Weights of a small GPT-style language model, trained from scratch on English Wikipedia.
Size: 12 layers, width 96, 2 heads of 32 (1 for keys and values), 1.76M parameters.
Architecture: rotary positions, biases, untied embeddings.
Training: 97M tokens, 2969 steps.
Each number is 500 + 40 x the weight over its row's rms, rounded and kept within 0 to 999. Layers, rows and columns count from 0. Numbers have three digits each. The size before them is the row's rms in percent of the matrix's.

# layer 9 attention value, 32x96, rms 0.0574, rows 14-31, columns 0-95
093:493436518469422441503488473455484504516475546432529551488475422462464498494450470518549460495496501510511572493488491529509494511536491486484440507552379477573492578431474465519435550540495482540480491555495425467512579469485547436505448508567525470420468497509486492547531520476552513504
104:467464549541547525444505463483480420539479572511487613500463526506458557536466554502486492469513486573564511538485578532488573461482566508449553493509480552501540454469505538471473451541530489447562528492512498543552477526439481538516564504490464557493439504532452502549555470464497481440
097:456486499495499483431507448420474514535460574503428484441490505538523527579520492448544473450492472461542503504487520501511522465542544514532479459525495552589498509474559428487476486489600533419557480481533524485510503449587465538522541526483500429493420500510529532565422473491482520534
100:427457540415546488452454420535585591485509502429501501510517523490482494506551510512567475478506526517524472470479500491416518542534481507514499507446481444460498444519445523459428550508413485492473533461532533544500500486468502474478392516441543493525442432469545508540512466474536457495
108:460437463502551519509491527547458492535409530584515544516501503506611503524523433505505485436437472536565576493537475519508501559512489453525582468478494432529524524532473515483506566454489442530523488515452512537570499499518484538563451522477512429534470490517505516556532467412502542541
095:490466493513471507498594455529514504506533514528554503468491490493538546521511483491520498543537498510484537560500468545541411456520476448517554463523526506567572564495473529520486526513444493460505532487493457430413441490470544575515499542470525563461523525543492453661477536534463540487
108:487481543462526522491516504554554533422466467439476401474457552557572497516506431528477502512532560480503546465504461502516538499471501469470419468517474459486508541502499487492533437502472513504467502458506493439538418537572534414550539567436532544540528423447484488514561477466550473500
098:430501470553522537447541492507465504524586549550477423513496473515469527501479541449480541441477518418436476505555510516563523509474535460543538523538529422511440538449478517526508540555459454484515469498450539527536397438444480491554530529548497486439491493503563533567478449510473481526
102:466405525440512473437566507458578570488508439521517515501508551491529470488450414490472445532501483463508526508543477502508469511483473533500440580523531526530561459530502475534489489534475511504549472543514526417502487487508469461517470574541491426486392499494513416446445483573476491526
095:440543499480488490440467583545545477543449488531548483514490455574517458525467518516536524502452525460473509526510556557536471524495516426567492459470476587523532511500472423526513481460467449575454512515559504487489580490504461497447509590503446541488459471531508533470442529570487537580
091:501522538447507452494526512529523492530495519521485489504500455581500449461567543584589440457473509473527524495487522532471533545442468528448513542527477482507516521549492472431427491494526543548497552453537552460452485506484508526545543481550479547405527520473432489476501435533620480565
099:484543460543509502455424544459539455500470469455492450511479498526571567501444511474526499599482486397584504494450574516520410498523480558477523471521530476511437432475497536547479505567572517481526522504532504504505522472505398530485522488489511398490468506561490526496510471474516522523
102:492488622492477483500526511456503482500610564532553426483490581476486492583510507496490486528520508466512492585419455519541571446467474566557520442486537445526487464525467505499510528437486459486532482536535514474503507498596480574487511505488522456532543486532491460511532489494555565516
106:504591497503510499497477558477519547430610477541526488518486538551443510581542486522473424459557582522490576477501488540480526495543474477513534455536529499459529488457493544541447491468506511504439519502467524565508490452440457488496405493520538496522442510493449521488447552545450492419
099:503509442530565520562556481478456488448538536436454470528558504533431504525481521481490522513573497474554440479530551543504525444545537502492494553509448519580569491453497543510578553518495478501500432526557564501518563494532454477506482565503488472583539532511514473481448511502523508611
094:512478514570431510534464585516497524484497534460503461469528501462544569546432403480535527470488474524500507491483428564496518532551481456513472498467476547460466452446569576541490523546400468532485487542515483498537497423534524499569578483493531549492505571497500478532487511435457512546
102:493460488509488510550493506469386443494520485547461489475526497384511547613461437520460466539521508474460422512505536529443444480434498526519481556511521496501504480444528496494530510445518523531463524521523517530482502519473480511415474485573508567481507427499492489605510485525463442446
102:468482516484536507423505499630475430462472450496452553523461540444449506500483553540528506526470480557539484537409546548534472526552505476524512476524536490501415571505485511440483501528537441539544467479448512459440551448514480459526469515546501479551549533486512552441494563515453510504
# layer 9 attention output (transposed), 64x96, rms 0.0726, rows 14-31,46-63, columns 0-95
096:488517475452464476503468557586453526576531513569476435509503493499533462461391452509525488556461583551472436546490458536530566490532497487480522540431497539513491535513506511488503419554475535460510546543413468499465534446564466524473550523580526476488446498511503525533532528465524497514
101:442456557564585487466479581417507454472464564530536518476465502444491520478456524516478471454529471454547483439534494500511576471464499509527506494464562418412427498468498542491471514481485482464514469541512504554424471522495487550493473479515474477475457470553367510487481525481508526510
106:565479514441499550551580552475474508503476501499515536476483552493439457485522458509479492442472522443561530517503519508534466533456477510496538440524551455528506596475469561498546492501427464598542526454520485509482490541497481436451550516478401534463397500508460552494509433506509465536
113:496454481488453510512485511456484524493500513523532509451541417433410522473521466471555497505471487501488427529456515539449493533561468494446524558439529467547579454491415492466460520519536473517491474451463508477589427528480471504503532425453521496491562469483443420543453508450507577514
099:470524481499478501455559599478518463522499504529428497439497518429552551523524487535501534459490577482482540575523569507542452517496491506536513499484503494583491449506497508530466493396537482498445470477510528409473515520473578538412498560488534483455534525580507489507409491512540470493
106:534447456471466519492529504538449477571486455489540494508566553504505508499445535462497530469551536464515557504492522489519530431516478395438460481496471518612462540518565495459511497562560457440505490544487438504533472467557548558502450473504479511511473440491444498422429498553496475444
103:599491507513484460433487449506516539537392464455507449505452497465545520537511505543536503527485580456502444464480477516524484513512482563488467512489550535544591487564537529470523402494473546553493511460509532501575547566552495554491559427487506462472530494520450540546518506526477492554
098:575479490555506492493516467464526502458487503513488489501465535514430511415490544476506541542482388476439510514511399524499490420478523473438497473509500534502486444490514519578503556539512484524449516469539478500479467543581484572421549499525468477483512472495466550441557427558530423523
093:485481462525474562550450484584428446457565529494448515556517458511504499574533442476461464503536511462490470495528476517541503506500500434400479508450571548517551493461423434501474483474524524436515468513480544520540522455496503535448507480469460505499504565545464540423562508576528453531
110:544522502507476531539547505532503428593538498464484497502533457544551476478404503500494494512464463482430523514513477488503433486550507524483556533425495542516516581506478503475511469492580495499559485469484564554471571442463571460490471520530488537451504474459463480425485486426524500614
097:517441544552421497533468478537566439538476511517491529421494495479540528491489522525533496463515630474494481499516501525452513462539457558534552559445496544491522539485435540516525577534526502521476501509473564522501531498487514515470488423451567485527563574532542602506483504543448529524
103:529517539499497491551528423480524481427543541489449491486473543439457493536530456517517475454488460514486523497478501520481503506520441424541580517428446505495380560513576497456508464497456526410588480472503484502492476460557513513502553483556483503590457563474481471500536537463456493535
107:449498472497510523484498498579466508495474502516507456586484549514498577532536543451440503466436467466529522562471447492467436580546464468554526491481463415524497510488512573445486568555508419517522503478505512486582451491476477445488512564476543500518460529498598507530522462526567462481
101:557517445478460548539469562448512469471582530518432570525493452493495524514505520539529502559447426519506479534473513482473414451484525459500499512530426559451513492507430520494434495546439479481533514505466483456482484507583543509614481532521479587506568465475517518448530478460487487485
106:528540491462449522467471511456548474422512462457542503471462500542510448562507515445493509565493418491501441438433520458463426530448521525496510473464491436477441498492537578546557485524587470488536536452499515496464573431501423475479520501442457521472482517529558499486554524467535454458
102:503561473466517440480489498446532526496427531527436494549520533560523424457398558542511457528520519444550444447518501457500517469532518486504537460491501524553481507493566491432400512482513450482468506447479523452509449503509494428489523547575444484568449559520493469514548504506504569481
112:429427456512474484493486500506554551503516548554480522511520518453495527541525453455544475500519446479496475503497464497448507492475569457527456475484474584490446540483548453515518482521427445496463507504565529508512469524534518550434508557532419431502432406494451460480438528405462558476
106:508472601482508508547562511495445516457517530543469450502463458525468534556546504514445531500566465438541418519459583526567475466516502452497540506427537458514443530523472502503531529505547414528456482464498442530492503536439473458487597527562461505503561548465470504478477473476549522513
091:466532537445501490489465485451432504511520421473508479445467587496536491491547555491496528475476471494513460465531519595455538512553534460490533481470503529431530466513516439518492603524533527452494482584576534448416560485529527526533506504480453536463544532496500490418543543546528521442
107:532434474497456489486480488577522490477537471435504533498586500450484419502475534472517454476477483524449375537537460557523555515499507502427551456545464514432451482547503465565523534452552495500438504489502528526526529466557525436586490469479483498575485524500530546501455543555478498501
104:518519505542479490492461497505470522544489443505503473477545474513478501529451550506499471458451501558429490490456541506486446470453474487497456508460497562424602412417452460482465529502521527484532492583434521514453491546509475584555569490455551466502492562486523545539526469554556466424
083:519389565460416454450495512538429448441545533507522474543515415559641466531442478506477492559519483515476531464532475516478524555505486459495556545536435464514534556472490456481554523499518495489496472465527463438464522503493500503478534494463519518449540561498511545493486479500540468463
101:512437493456577496532495511551467500488534474506506423524518479510565480527462570449482432459465567449435437460463537526513439478519505479569530535521528482493558483516487436555476493496536502532509549491539473484487502442557508428535518419439495491505461532484432620504514545482557483512
090:515540504540521443491485471543488557577502514467507580456418484490496561507518486512524465445489498518554473438538439500491518523525532465497489414421413615497507450522498513557493441468469558474544551542456565461503434503548465469495532511443453482495529507487489507512557537480455478543
102:548542541564517557539480554471512509471476520506452452433498413543526536490501475503503500404473558553503564493509449444435505486495448577502462520524453450520509549524505517525470521468458408449508500477509482429542433498433467487475468510489504546560519510440474505449503424532572512494
094:476492501546587509554475459547512497535566508549462535544494466472559489549521525490589506503455476452414518547524528500532511482422542479542561553483515460460507568503516467517482468482483553480523610518564472453529505466529434532501475483446482508544531549472476516494480592543579489490
103:483503460534545555481572512486521585459479366514534476508458494500531456491522429555492572454468489523486488529545549499496479490480445587492479574551485563487499535558482550555445519491428515552530461566485499461511522540524506524493575481503523515445554553509531533546517514506497444520
090:466498498588479506475531479520435486507488540478523519475480501485494537494554473567483544533492562500541484531465481515546597469531553478460551474547479468529555476474536523510449499490495511525453521492459472492509502536472447506476506522517499520527479415433599584564443477604499409419
085:459484443468514518524557507448466556524529457465524471520475440539482517508475561476458541497569487496460522563511486523534472456455525445482514533434480470413479462489392545520455516568454549477535528532492458553566500470452475523527514553567496458433464485488433485445433517529565482479
111:519510435497483562559518529568530473502478504465526415483542478581434451519510535485477513479473511478453499506376551451530486519476538529474523552518537513454531469516390483547472562524505511536456612510463459506451455545479504462485523570486547455485483472493536536529464493553494495526
095:555560474511482436490576507522471451511490443491529527461517505511576507529452502527507421504498508483540507488555533444514510492425578549432456534533509537535417519482499437434488476489484532517456528570481526463489566458470537489536453457548477511543565517492393499532469499530540578500
087:512568507473520518379517521554525475497422457526532549454525411540527514554488531531440508463481498580469491435579476528523491559451491496532514467464469525529503500462549506457524486449493469438510438415541531455530469474528487434461487414474545528513526539509488511464466507530563506512
095:477429520441526512519500493467502531526522529501565455509538553449495472503477426510535519428443531497510454559507436474517462473495493460489485522477553451451516538524461434472473516497455452538501598535451446520503470430492563582424563468487476540523519536414480579482509492514440513464
088:532508468481548535452518515527470512523517468550504429502479509516458457525589477497508440395543466586460520412461547482560452518517498511577384546510490506518546555486430509541512469495433528515549502461554490498500459510498472519467500447451545489504532524442438546527478535463473502505
089:495472489468511482527590488405506453424467444510521511547480499484486512446423556609447509439496497484575513504466487433537594493528474480438556513508503490471544503535537489446530529552494455496484462485411445486512523531494479525505525488513525481562556548499570581499521496478525495495
095:469595453533436575500426493501451498487494519459420515528532461514513542435545449546501458525410480431522453492575474568437557477529495504504541547513491493521501487518499598505512524572518500523512472472583460464477500518536548486513435474465527558480425526538543492506520502504488507474
# layer 9 MLP gate, 384x96, rms 0.0831, rows 0-30, columns 0-95
096:499544479478456436528463461474470484559486481524501455463518515488481552541473543537526480460458552494477469428477511456462510568457481493536483520501458553592547514518486534607471440512435511481436509511573517539465488526427500528520493442438462463560500498496557515415575507476454486565
107:564462464437547471482582504499507460445568469540556485453441511471425533494487538473508542483522466537499403484476487476512515501462533556470562491527453517522457529531510461450461521620578447505479505490469538507564501521478549437461524470499497595534494525534512496499512465536529465561
094:560526518502468540461469467521520448463529565574455522488560549467478462473510448486567498526423491495522471435539518495500388526519515463490478556475529489477530513533488481477489532442502479422470466459528589562478499523467499437421427528463544502488496493550565443407482528499513486507
100:480480520495535480523514563413441527485467525490478553488500478512569485512529445472518485505512524505443457488527533532472533533476487489616522460549577453498435461528436550522549510511516484457471471451562500483520468510528388544527508442563451447587533525465491547538517513455487483573
106:510450473491515414410452540502502515499475489514470467430489532501459437553544472455472446480510524525496543486515527491475523424574533462528447520481493464486490462571503490502490513483550500528582472546380487427538499533477523495522483519525522507477477614512564495520559581508543500450
107:570508571530513514520535478548544537419493464453490474522453493572461599517537566525424511526456480467486469499534461446546530499407555539478480532492462556527520474534496471506490476514491529537435501534485589528451506514516480487456503492530539569465455494544566511489573549455443490541
096:505565501512517552515489579492432534436405530481495463564541483490473519473496581511498500423443521522488556497514440495482485471477487459553507556421526512519515522478483512468422487541511515446539454468543462503563474522425453524475488454506536510490583512452421551510483430498457441516
113:523481452472511499519480500550500559574580490491417489445482532486508556507477524502517517426466421549528502482517476533523472433530463539507436529534551533467450451496504483511451471514455513441504558398470523524544470500500557505457540542510556457601540468510517478482472500437569571518
100:453558483439591457409495507496538497416518508421432465443464476545451455509532455484506465466447518502527517451508497451495498536502523516574517545486496510424517514517507561522505436516445500495471495439538542480454529519505541474438453479491534437440500513450535506591461495502443443485
098:519527565456486449500468476472561446507428505435493467411517463477485452495440495499459464592527450466518537481506477445492516487448413466500470536476479511457550431498498515526504495518465518512512488452515469427481434471542570522464503425482464488477455494565517520463459460433559589488
103:427531536562533522520557582534456449534470534427521459509479474453491516496507489512403457576509548492524513487530490507566520560490498510511557525472558568446478481535558481498531534540547445513478444535498530470519443566500469454515458440575556518527497481492483529592471483521441488529
100:508519522464460442595440482426422504552574562496508459560540552477522457563521559529469512482560432500507435537492449516459508473482529499499561547460459464490502505539485520561495518558492514525480501519472453523426505620506466535522498520537512537507540560494483548576503500495499496463
103:525501465512499464500453624452466492507535550535491433488458527476483451544549517499480522494525506486550510441534446460445455589465444515456459507458563573522566530517466494453516477508516488455544530453521458529538474547499495570504461524529479498513424523531512479574589490443488443540
105:548523428517478504573484583521442533507555503521470531512559478407439516470538556504522541519460507540487548504491506447492476534583520516486491527498515467507398477526552530475512519563456443471561485537475505552548431543528445527507464578466455469516518453581509512500561518538465508515
105:443472512471529527499529483513539434442506503463565597444509476462522486534479477560524523428478460553486528578523433526530459530481464580561480489433479481462464498476504463495490455420459508458493585485580468545543485482583509473507570502502544548471491475534487528527469560479511545491
102:412502449441567505563517526534544511523459519522562501467458490516540485458491524548514508479441466510482597528505524533469524477586450478554462507493392457501477480499527523468515501525507530496527467540517499498539537470450485500539583477511414577486479472496517504556477540594539439557
104:477505532477549505500538455521527544522487511532476558487575505562476520547512463532572555500473439518551482426489454467555516479565492456459512447475472461449583458464510433494497456582548508406475515524506533540570468519525486514482456505543490463552551542542446423561497496525504483553
095:553522470535495504567514467459474454559509525493437480416429519496549581497616545545533532470553510526540489502504521478508433488419535529499486542495502509512472539551515565445498464490491459556514426492425501490490491509490454523496472471447422536481535476489535526479483486467491609549
099:521521506424500483483585462527474413431463519463448485528505481480510454475504470482461512477464515503521553541434524564518499481504547455571542506562521534523540430491532465464539461523412466455525517515543492478441439504474451532509615523447497535496500491506494512460509418478448582475
103:512469476457541437542483499544424483558503504576502504448484483530541538501525488489464449473531527521605526453482438541451518507484456502448459592518515437467465529547375479504554484474507444451574533473477448457444440482492512471571503551550477513512517499536473505514487482512506549520
091:486505467499504511496605454515460617490478453539546558470471473489527502495482437464466525491511488462539465472476391541513506471553529468496454507450440511452501572528542474514491495569500515531459501575477518489487474520549466471536492561548565533547427425493482527495491442494409508497
096:488511487462498451534502478564535581523512473521504518489524504562498592521479556465533505552450481501529540478482582521431434462481515537556413473467517504457515469362429494513413513503491587503532493539436532543475517563486530512470536480536525511503543532499520487500498454557524502480
095:439547495480522467500517527484516500529495398472515503543481527443520419390437532485579512466474539536450474470465465559468576418465478362525486503503484494519472468450513490419514476495484465512544505506509556504483578437487501502502523479488502534506479512542488532563487474482460522548
098:492478539412488531383500498469461515509553469590508478472507543490556449583493510584505473528453530459486527598537560487477514577434497558458512531557541530505516475559549517487545468505501487522451536499570492556517495477476484495504525545508529493476481537496507564492413502508477542461
099:535568539488506469533522528486488504551510489508496464503448463474521490492535533452454453569475414504538510490517468505488463575487514443530477444452568458505521527466499538563488475522513529461528499586562520519567514503554420560593599514496503532559562519472476482547517428555473543496
113:511500450536530407545496512458489505505518468427557553510527547471501499478473575568513524520538521477529499542536433530465554467551520462494498499495473540436502456534544496540531448434510592441589511490542528558476527492519537507466550570442454490530486459534479552564494557558485474455
101:523456531547507484430543488458519451539430515467522478513460490537457497523503479505476499517558510537459499513539500503549506555573490561483552482509483489481552410546515466557504501515561479498514490461578497470551498461500483459464514506569525409503520528545510585562497580440612437476
103:408489546470428404528537543531533455474517534580566488524432505507555548491497474522514599542459465484484481477517468491582499512519509485527473511606493498505511457542469533544464494512479521482524560542468435521538479518486456499539519490479542523522426569444524557580471506504499519515
107:554567422520467491576497489566512495461577540611572530519470570432480548543547495541435476542488533554510454495502474517506494478542547518507554477486546540566561520467467476534449544524554512427504503481457530476523508535517509499427576528532517497551509466482483498518515492562488503469
100:535515474483570502497509557458474553491491517424486466462580531476503513445508473510548500563475491438581489553504517515542589548538449491557507538491466519443536475451502534502481528571463503478454479422585573519470533537519525531450560507484468464518433543514510445492461545435455511527
099:476497498448513435508522426461538518486507526477436518439525483549559535611482482529526593471499547521521488561506454520521504565500545539462497441479608502537577490534459480499489500535539482513507498451468485505510494522470527557587496535513471501426493517504511586493515542474510604494
# layer 9 MLP up, 384x96, rms 0.0827, rows 0-29, columns 0-95
099:574552515480484497453546455498550433425470540547556517467541517501515534514483526541479482458493536478441419478539475519505528432505490593498547524494478502547475470538525504556402483496449559453534500556513493465523474483480508464583488481490498546586470566493517481492521407561504526549
095:516577477538540483474533508484515588488533476486456525501499482468568442540433463555515465537459436511507496460527492547551439494461476519513485571507505525479538475497445487482483584486505552574419521509532506432574480518518494552520519499533473500481496429567459577494445541551592495527
097:484598498412477518496477585543452538435498500488444605477515441539498514502481532524471512491494550547527490525503526448532504493481487462513599530451535549520549565491538485513431521479501402441463442506506437506464534459454506450533469466474518467519546464555486470442532499488516516463
093:477458511522441532523391486521510464530524483492503481486552500427535525515521514543562543557519471467490477509465484467456453478526528547480491491524454430482512485553473507489454490565529572500436532542526456502526516563482565509506463527523479486459445577504470519572427617534515433431
111:514458534550467567573555502471451472492437566465542492528489556512463508592530489519497529504522521458571524460493615514486479476549535542485490494449515512576467475517481529507447482552466529481507509458557481475448427433452526501524555413499566479511490511506440427492436512520502493508
106:485530540393479480464496494450514491498488489532478446567583496409498491500480500541447521472452486470478509510434458534491570553444526474484528519504558529492488523453471505422480403426509463495596512458464488498474530501509435529467449455487522470462546544507458482434500436542519545470
100:580492489503516491520476534565504540483506501431442469509526553503518497519506516532478533543582536517467505520470534558488418559537455519497512508516469442475522479474559481521587484465569533486472537526549541550511485506478425546436459513501510552493521409500539598457519570457585472533
105:485512452480488537581465514500507502472472451491553506519552494474415521523493474486544555456496519516485544531435439483467474477511472550483508469503495477564542488503493575553522396499479544470484481384502444512550492501494592465595523519553513542555580485520552459563521491494484483458
096:444549507534487569497583459517470544543474461490580514600470564491543535552596524542463486447511480550544469496543534511549491491503537522512503429516437504544417525463503481466552454483516512447414455529467481460494519514486531549493502529540459560488507461525457424453543516500489502510
100:563481494514516507485527570469439513533448558479461534496540506558438499564456457492485519446496502545457462514477505524568561498510521527432494565560474440490487491560398522548528523503473535521524461483473474494473444506541456549549458536408551420505543492432495538532492530489550544549
100:510495498473484497491478504488516501443576491581445575464533427481488491477496449600467515504490478553417473461551482543441480518570461552468511455513496509477531443500486499456433493483514524465509487482442531514520417571470473516441517474461470514457593490542451509456505552480403498476
097:518511542413539388454440509511554571513541540578523565470521538495493454406478473547494537466490462459475403483478426524556510504511505542508491512421490506534495493501510487534510514451514514485497518524541452489544510447483522427427532524501485494497442493567569519470535503523518437467
104:492463456511533427534519521475496578531551494545486469581485467561467538534532497509434513590471509506547513540464559479466490458446517536464477464503560495542443531541474517571550498560515497520446478464511497488482503492508467560552400461453411479498528505490551565497527489544588534508
103:486538546503496483521497535535509478562466501419482473487366535438553502521521480498455469520526466532432495556491494491503485440524510436567497509517516534525451498455518477446505535506566445476515474513417410511520452468482533500519479506573480527473569443446557462522586462532532496552
098:484557547467544482485464422500544529544553471434494536497530551430469444466424449473537430480601518489470501532481515484531474504500511501439423511518514485522438474549549486517531460473530515514525569515536450457528460449415473505458525521533456427466456499407518471523526453488489516527
106:488484515495546589470512561483432533473511509509456531556482506517500562483519479475538473380492520527550447470495455506543502491500549465496484570446497521580486435458462527463493483431518535527448516497507476482503473536526546509565412420515570489453495515562451457505525446490524413482
096:485451509478487474470519444554464465527523432467524524492461522462475489464503530514450449475459459488567506545505549481511543574543563586531480506473452491439515435495477509514484509554470383511514544506547554493597508472487558544501496516547515420524558531462562474532465460564524460462
103:476538527537460520535478481438515440517438492435439513460499529488481453473444485503508451567513410561524566484469527447484508579508527596506548508519465529520464493499520462541510499585565504482451475561521479523472510512441544479573474470566511520559563482459542502465455500512469518421
101:457507497544449467504581517513509454590478514498462448501488436490551525456493485494475452495475502445460514549548450580525490504519505482493568516547435552549550452555540449462494477488478528556503494510554481494489540522474487451475543527434393487451531451489489536520567389530512467466
100:490439517442517504438507547512505502464542553537481557468567501463519456480450519464507516529428470477610547435539450570471552501460477503454486481504551558574541493511498407487426508459487514552520574461476545459504451528494539519542540503468528484452529451550533490451494493552499511551
100:483499467464497516405623467509541488409505447472450526563486545482463538438474529467454489473534441521512460460494528567536558480494519494528517455549414574521497501455494516541509501538486554533498503504513477534447482436599525483558521538501526498517487437539465531508444504556479488533
106:472500483510502454510576519501510484479522490490430529567537482444470435513497457499520483500446465509530494484508561589479497498521503497525474540425527554590521538532546426470514454527531463516517579479484489533463540495492504477519556534517506486516484478432389475516409508471553415406
093:543525502517495420552477466420460503481559510538476451431510525536503487544491509471470421482518463529554444480525413460459507476494469435495531494452549503539570458497496457465536589559458573526479463502563496491514532522443452461569538534511443485421503516500493412525516500514527481481
103:558478593554528499537445478462491451457466546565487525520531508476546519448537490490499439442550528584520478484516466491442572481471438503519513494570490475482456512530442479526453466499495475456464548525538557471528479506452475496473486548467479478471562529523532438617594492539490541503
095:547495509541512515490513483458452497462545506547437517539497529481486528470531466436424489502586482516471437503437468517475480489473439482509558511556505444565552530535533461528506428475534512535522491556525485480549451507480499542544539526441519483570460413525426525395502551550470522567
115:501441498456537457530493523416455433457556447441589479438507585484490521495463497534584429526488510444542507539507474450511535482471517447501524452508549431538526452562542467484502535487477501517516507513402509461555550464537572476502531515521434472489511502477461541484562478531462517520
100:528494434461558440513491518415552488497488395507504497458520483497402448504534502511534508561525480471444536515516514517475488480521467540447545534561527487521473546533509521488450498573475535480435453506452499402467518457534521484531494481487498557482453417426484439514448495569549546481
096:508533509492435466617432468525431506530486422547492425466452512556517494472454490465492522500547530448423555568489523451451474539500485517531491465505553514556522490443513532501494472481477464445565477512552441459523579468548468481493543507459500456497509524460474553418542518546466486479
098:572502434496554465492460448548495487477510484491467503448515460435527528447450404493504485535515520536480488477448549474520432489506427519437560459486477496531502509593544561479459507495502516468483509439528592441485415525452499450500504523491559477565563450459433544472498504511499485456
106:528469477479454486467535545603514571452545495582520488540571593523517524441488516475537506475444477593491448440509536462474562515549474557512476516472576497512462489499544516508467521552501472536471508514504481423593471432454485514463491491492457443490476526515523491526544549536554500470
# layer 9 MLP down (transposed), 384x96, rms 0.0827, rows 0-29, columns 0-95
096:551488493520480505531456482507495433530492413482470530476559463496457540483496538477557532520485501512444507450528498425492486538510474483561432539454455519491512567470511488522527497433463473439485496437418553588443541465444482541484524504445432453518465452536488500529586528434437466533
098:516484520505506460456474498511510498479497501483555494474493432541599527525537525536463531525453509547395521566477504428520501486456484591533518475514482493493483493540470497490495515543548529488427517544454440453426526463517489557500432501555591493540500464501471594504405441524469463465
097:497491430440512460559518461520495448477540477487482544491498541455495492515456510481511509485574470517530562536479484489510509487492560509524502525497498486542446493432435532430476552497536446574522600511522483459535500593528492513409447501435490474578463559481482580517481478433473583502
102:476470504481524526495493492494437535527526497568519441509529466506575509552460503449502521518530494485507404462531452451534591500495534504563463571510451472501477531451454493492558534455503471487430508468498577453464454454499484523428521557457516564503502450559496475413489400479439488490
101:486513460411534524447479480582553493521501443472513483465428524494574459481477503508554520528552556539442431556533463446546534486516565490554476508512422491495509516451499510496496532553549547575482503420482476444547560552531554520533494534510473457527500468503422484521486527563527526454
103:538458499504471467441564514517539543553514531478521536417476441523536554532519573557429479544507507477568466479508519519505409466530468537511457490539509472534488452477509534618507542536469546505466539469524536518466467474456573441485476485428516500490540470543451547509449562560534503530
097:497475491477471511512585611494512527539472432535506444556513491546536464435533515479411442491451491456533465455549529476565501531496487448492598515531463482550518461467506543496496467475505575483498562463495490557509536493508519481484479464519480478470487581530391461481473468509533522424
106:470430507576563534452533435537478462505424516456488556540433529476608507488488509511455536526575513496509534442503523464532473484503467488512536513502466533460464413495464458491528514463412510462482524570476490528465554516540506515467434511503447545494424484486592518433463527498500498535
101:440518530497547487519476522470446425494462510483371501482521459511497426435509512449431426504439522522505561546526460495476607518540493503437504550556500471536479515466477545507463484495504514459473571468441514553445543462539545502486430471508483451494491514474456474554437470531497482521
099:532526462548493491416538515500538543486478497583549534503520521476468471484487480459549532487446605391513526461487499503497513535523507510570482437498523539509498453540487495465457544466544447476535537481470530483474557489494496463507460481547567515570439509470521385529508404502478432497
093:575508528524482487499484506503459572494491543465555536538500504426479494568442530524490546444428504448518546500497517479469473520577507507493467519448522502516464419511500493517568534486487510453488467479488453418470589520470545499574549543492524563519542578486389465569510465504481530537
104:504473453524442575487581569478551500504517447471480558541444520544447505545503455511469492431492500550518561530494569597515479548458524486500503429550547532512478526501441510497481531542462504510529459508481445526526488476543470489518489499472485616539496472474463519491379447468469528520
100:467477556425594457525530452436520515541469467482476574458523448541456504532535530437491482471483547484483513509507501525556539462479459475462593496541434510479517417439509523436494543418474503588518537557531512514501448477489480416457540496458560534480500511485514516527442493472479531505
101:512486491515472522544457501552424492430511538522538470553561483553474510505457579456461524457478516400532462400564448490517541519476438523496499484460499514455532526489439508521542500471486571484453498446539509544484511530443449521524505439472505472521507567572468504468491400470550516460
102:497512450432502530524477558481480495423453521486552517508446506515486427486458525542509515460448443448587489445544569459509558441492447477490499520560553472535570559470467513494517448535479522563506548521493480583489487460543462519548483444505480437577500457484493483417477455535517473471
102:565529509497497482487436477500471491491531514446486535528561504490501444510481540533454557543481530492399498454529479566480489533551426474482495561500456494494518569500559471422445495485517464448473498606477506507482513504417510475377498552460532479493507470552504534531458544570485451536
100:553494534524538502507446533545519472492585552499539556525461444515443458460528408469503507476558504523473588486506525507478521513484468476468552519502627557528466574508546519504528523559488495511460483561550508486484514526505450464460508541437523431519459452524480562491583510434503524531
102:422438538490517536564498471523473441509489483430501564457507526401466512572492502557481470452541554579497518476529530500517535499516479524537479528533475449585476506491459565527481468523506513503547494518499544427487458494544497511509485467514430523458522466562493474436542508566563418577
094:537537533501521418399504510484456476453503493456447567553498500447518421519481513513445507451486469517524442583491547507512469490494504543523497446490515454505489490510498529535519534436514520461467580459461464523581507486501499472457521515557493577588482548535417440465507491460519409487
104:524445456515509554516514557490469470455517506498565470451530506473478505528420559548506469495572528394418503556528505404483479514479523490516510419472495450458435494525531538441569518517500513543527577520494419536564514486514507500475512504494476550473534496498471582475555559466452498484
103:496527547522538451457485489431420465557538582493454499492493532549543563502499512561524462454518567502522516535522555565482466502509514520572520449446555535544483517530523481497523525487500469531529489463500446533438548580529462567538455538405568469563547497471503479472488533447478530546
102:481486500443499429510459444498486466467519524533504510475457465602472592440520456510536425532455525470410532515542511557541483491527560496537545472509545481434563471542472491494547547542475568502483367453535462495459509467489498505486465528503517461483523546551558460507533494535509499524
095:566520513505479519478529524491513526490492445502496446565441446494507460440516536473550472536496553464387517519485518604467538539455504493491411496537499458444517524474468507539554533482468448515512572468500585521497456495487485513431509489476539537498525472537534566576429452461565489542
107:511463494472554500468487516571370490544459568550487505510504494507450488543549502501501429562532520610487513499507505488515495460528490451482499439501569511506496474535506476454512475448509485512577452481431517452485413531574477501450501471545442498493576535419471475451492494496458450489
103:487495451509507489435488478531540564472521511506488551480511574519499546512496488504548469428494459506506494546492494468500532500548466536560429415495417576499571462380548545487525461487441459557476558503456489483425517538497566531497476503505450537464485467505515554481495486448588547495
109:465570523541499430474560509457513556430528449464413528494522425524541502480524494465515477604498512588572499543461487538504417429481554529439503421540502473485497493471509495520490472506505493553473491475525424549475479484591487558473440481498520447492528520524537509484499501557496493531
095:507543560469515553471442530420442532522570535496419469454549481498520516537503542462562475522522515442551447499533481452525516567441520506505513478473529435526473441496572434508480533515483513520516562446545448544474439538509407451471484457532535516423562497523546468463509489490503465512
097:528473475454520515462475550547489473527512564575450509553530516489551395485505504473433504503512442516525451443461462426501550436485512448447534578460472499520458538513520487513510479498508576588502487448441559522428481499469504509451432528532490556513477518454555483543492519541551560504
109:438497532539525536562526520461465543453479448550529406545545436496482502532539529496500436558473501518556481427559540483508499467540558546515447522525549530499410477446506510479484507483505482482445523524447501440502510447482560585411583485480530506535525522451519493519513479453530496563
096:527469578486524468535474365467580484541546509441480533481521519494453411459553552510445497553455460472476485421506530577449454479502497465534511515488524519514518448521533507474440476513534488431520482526565455499477525476547509462489557506477490551448543486420492509517460531435495543506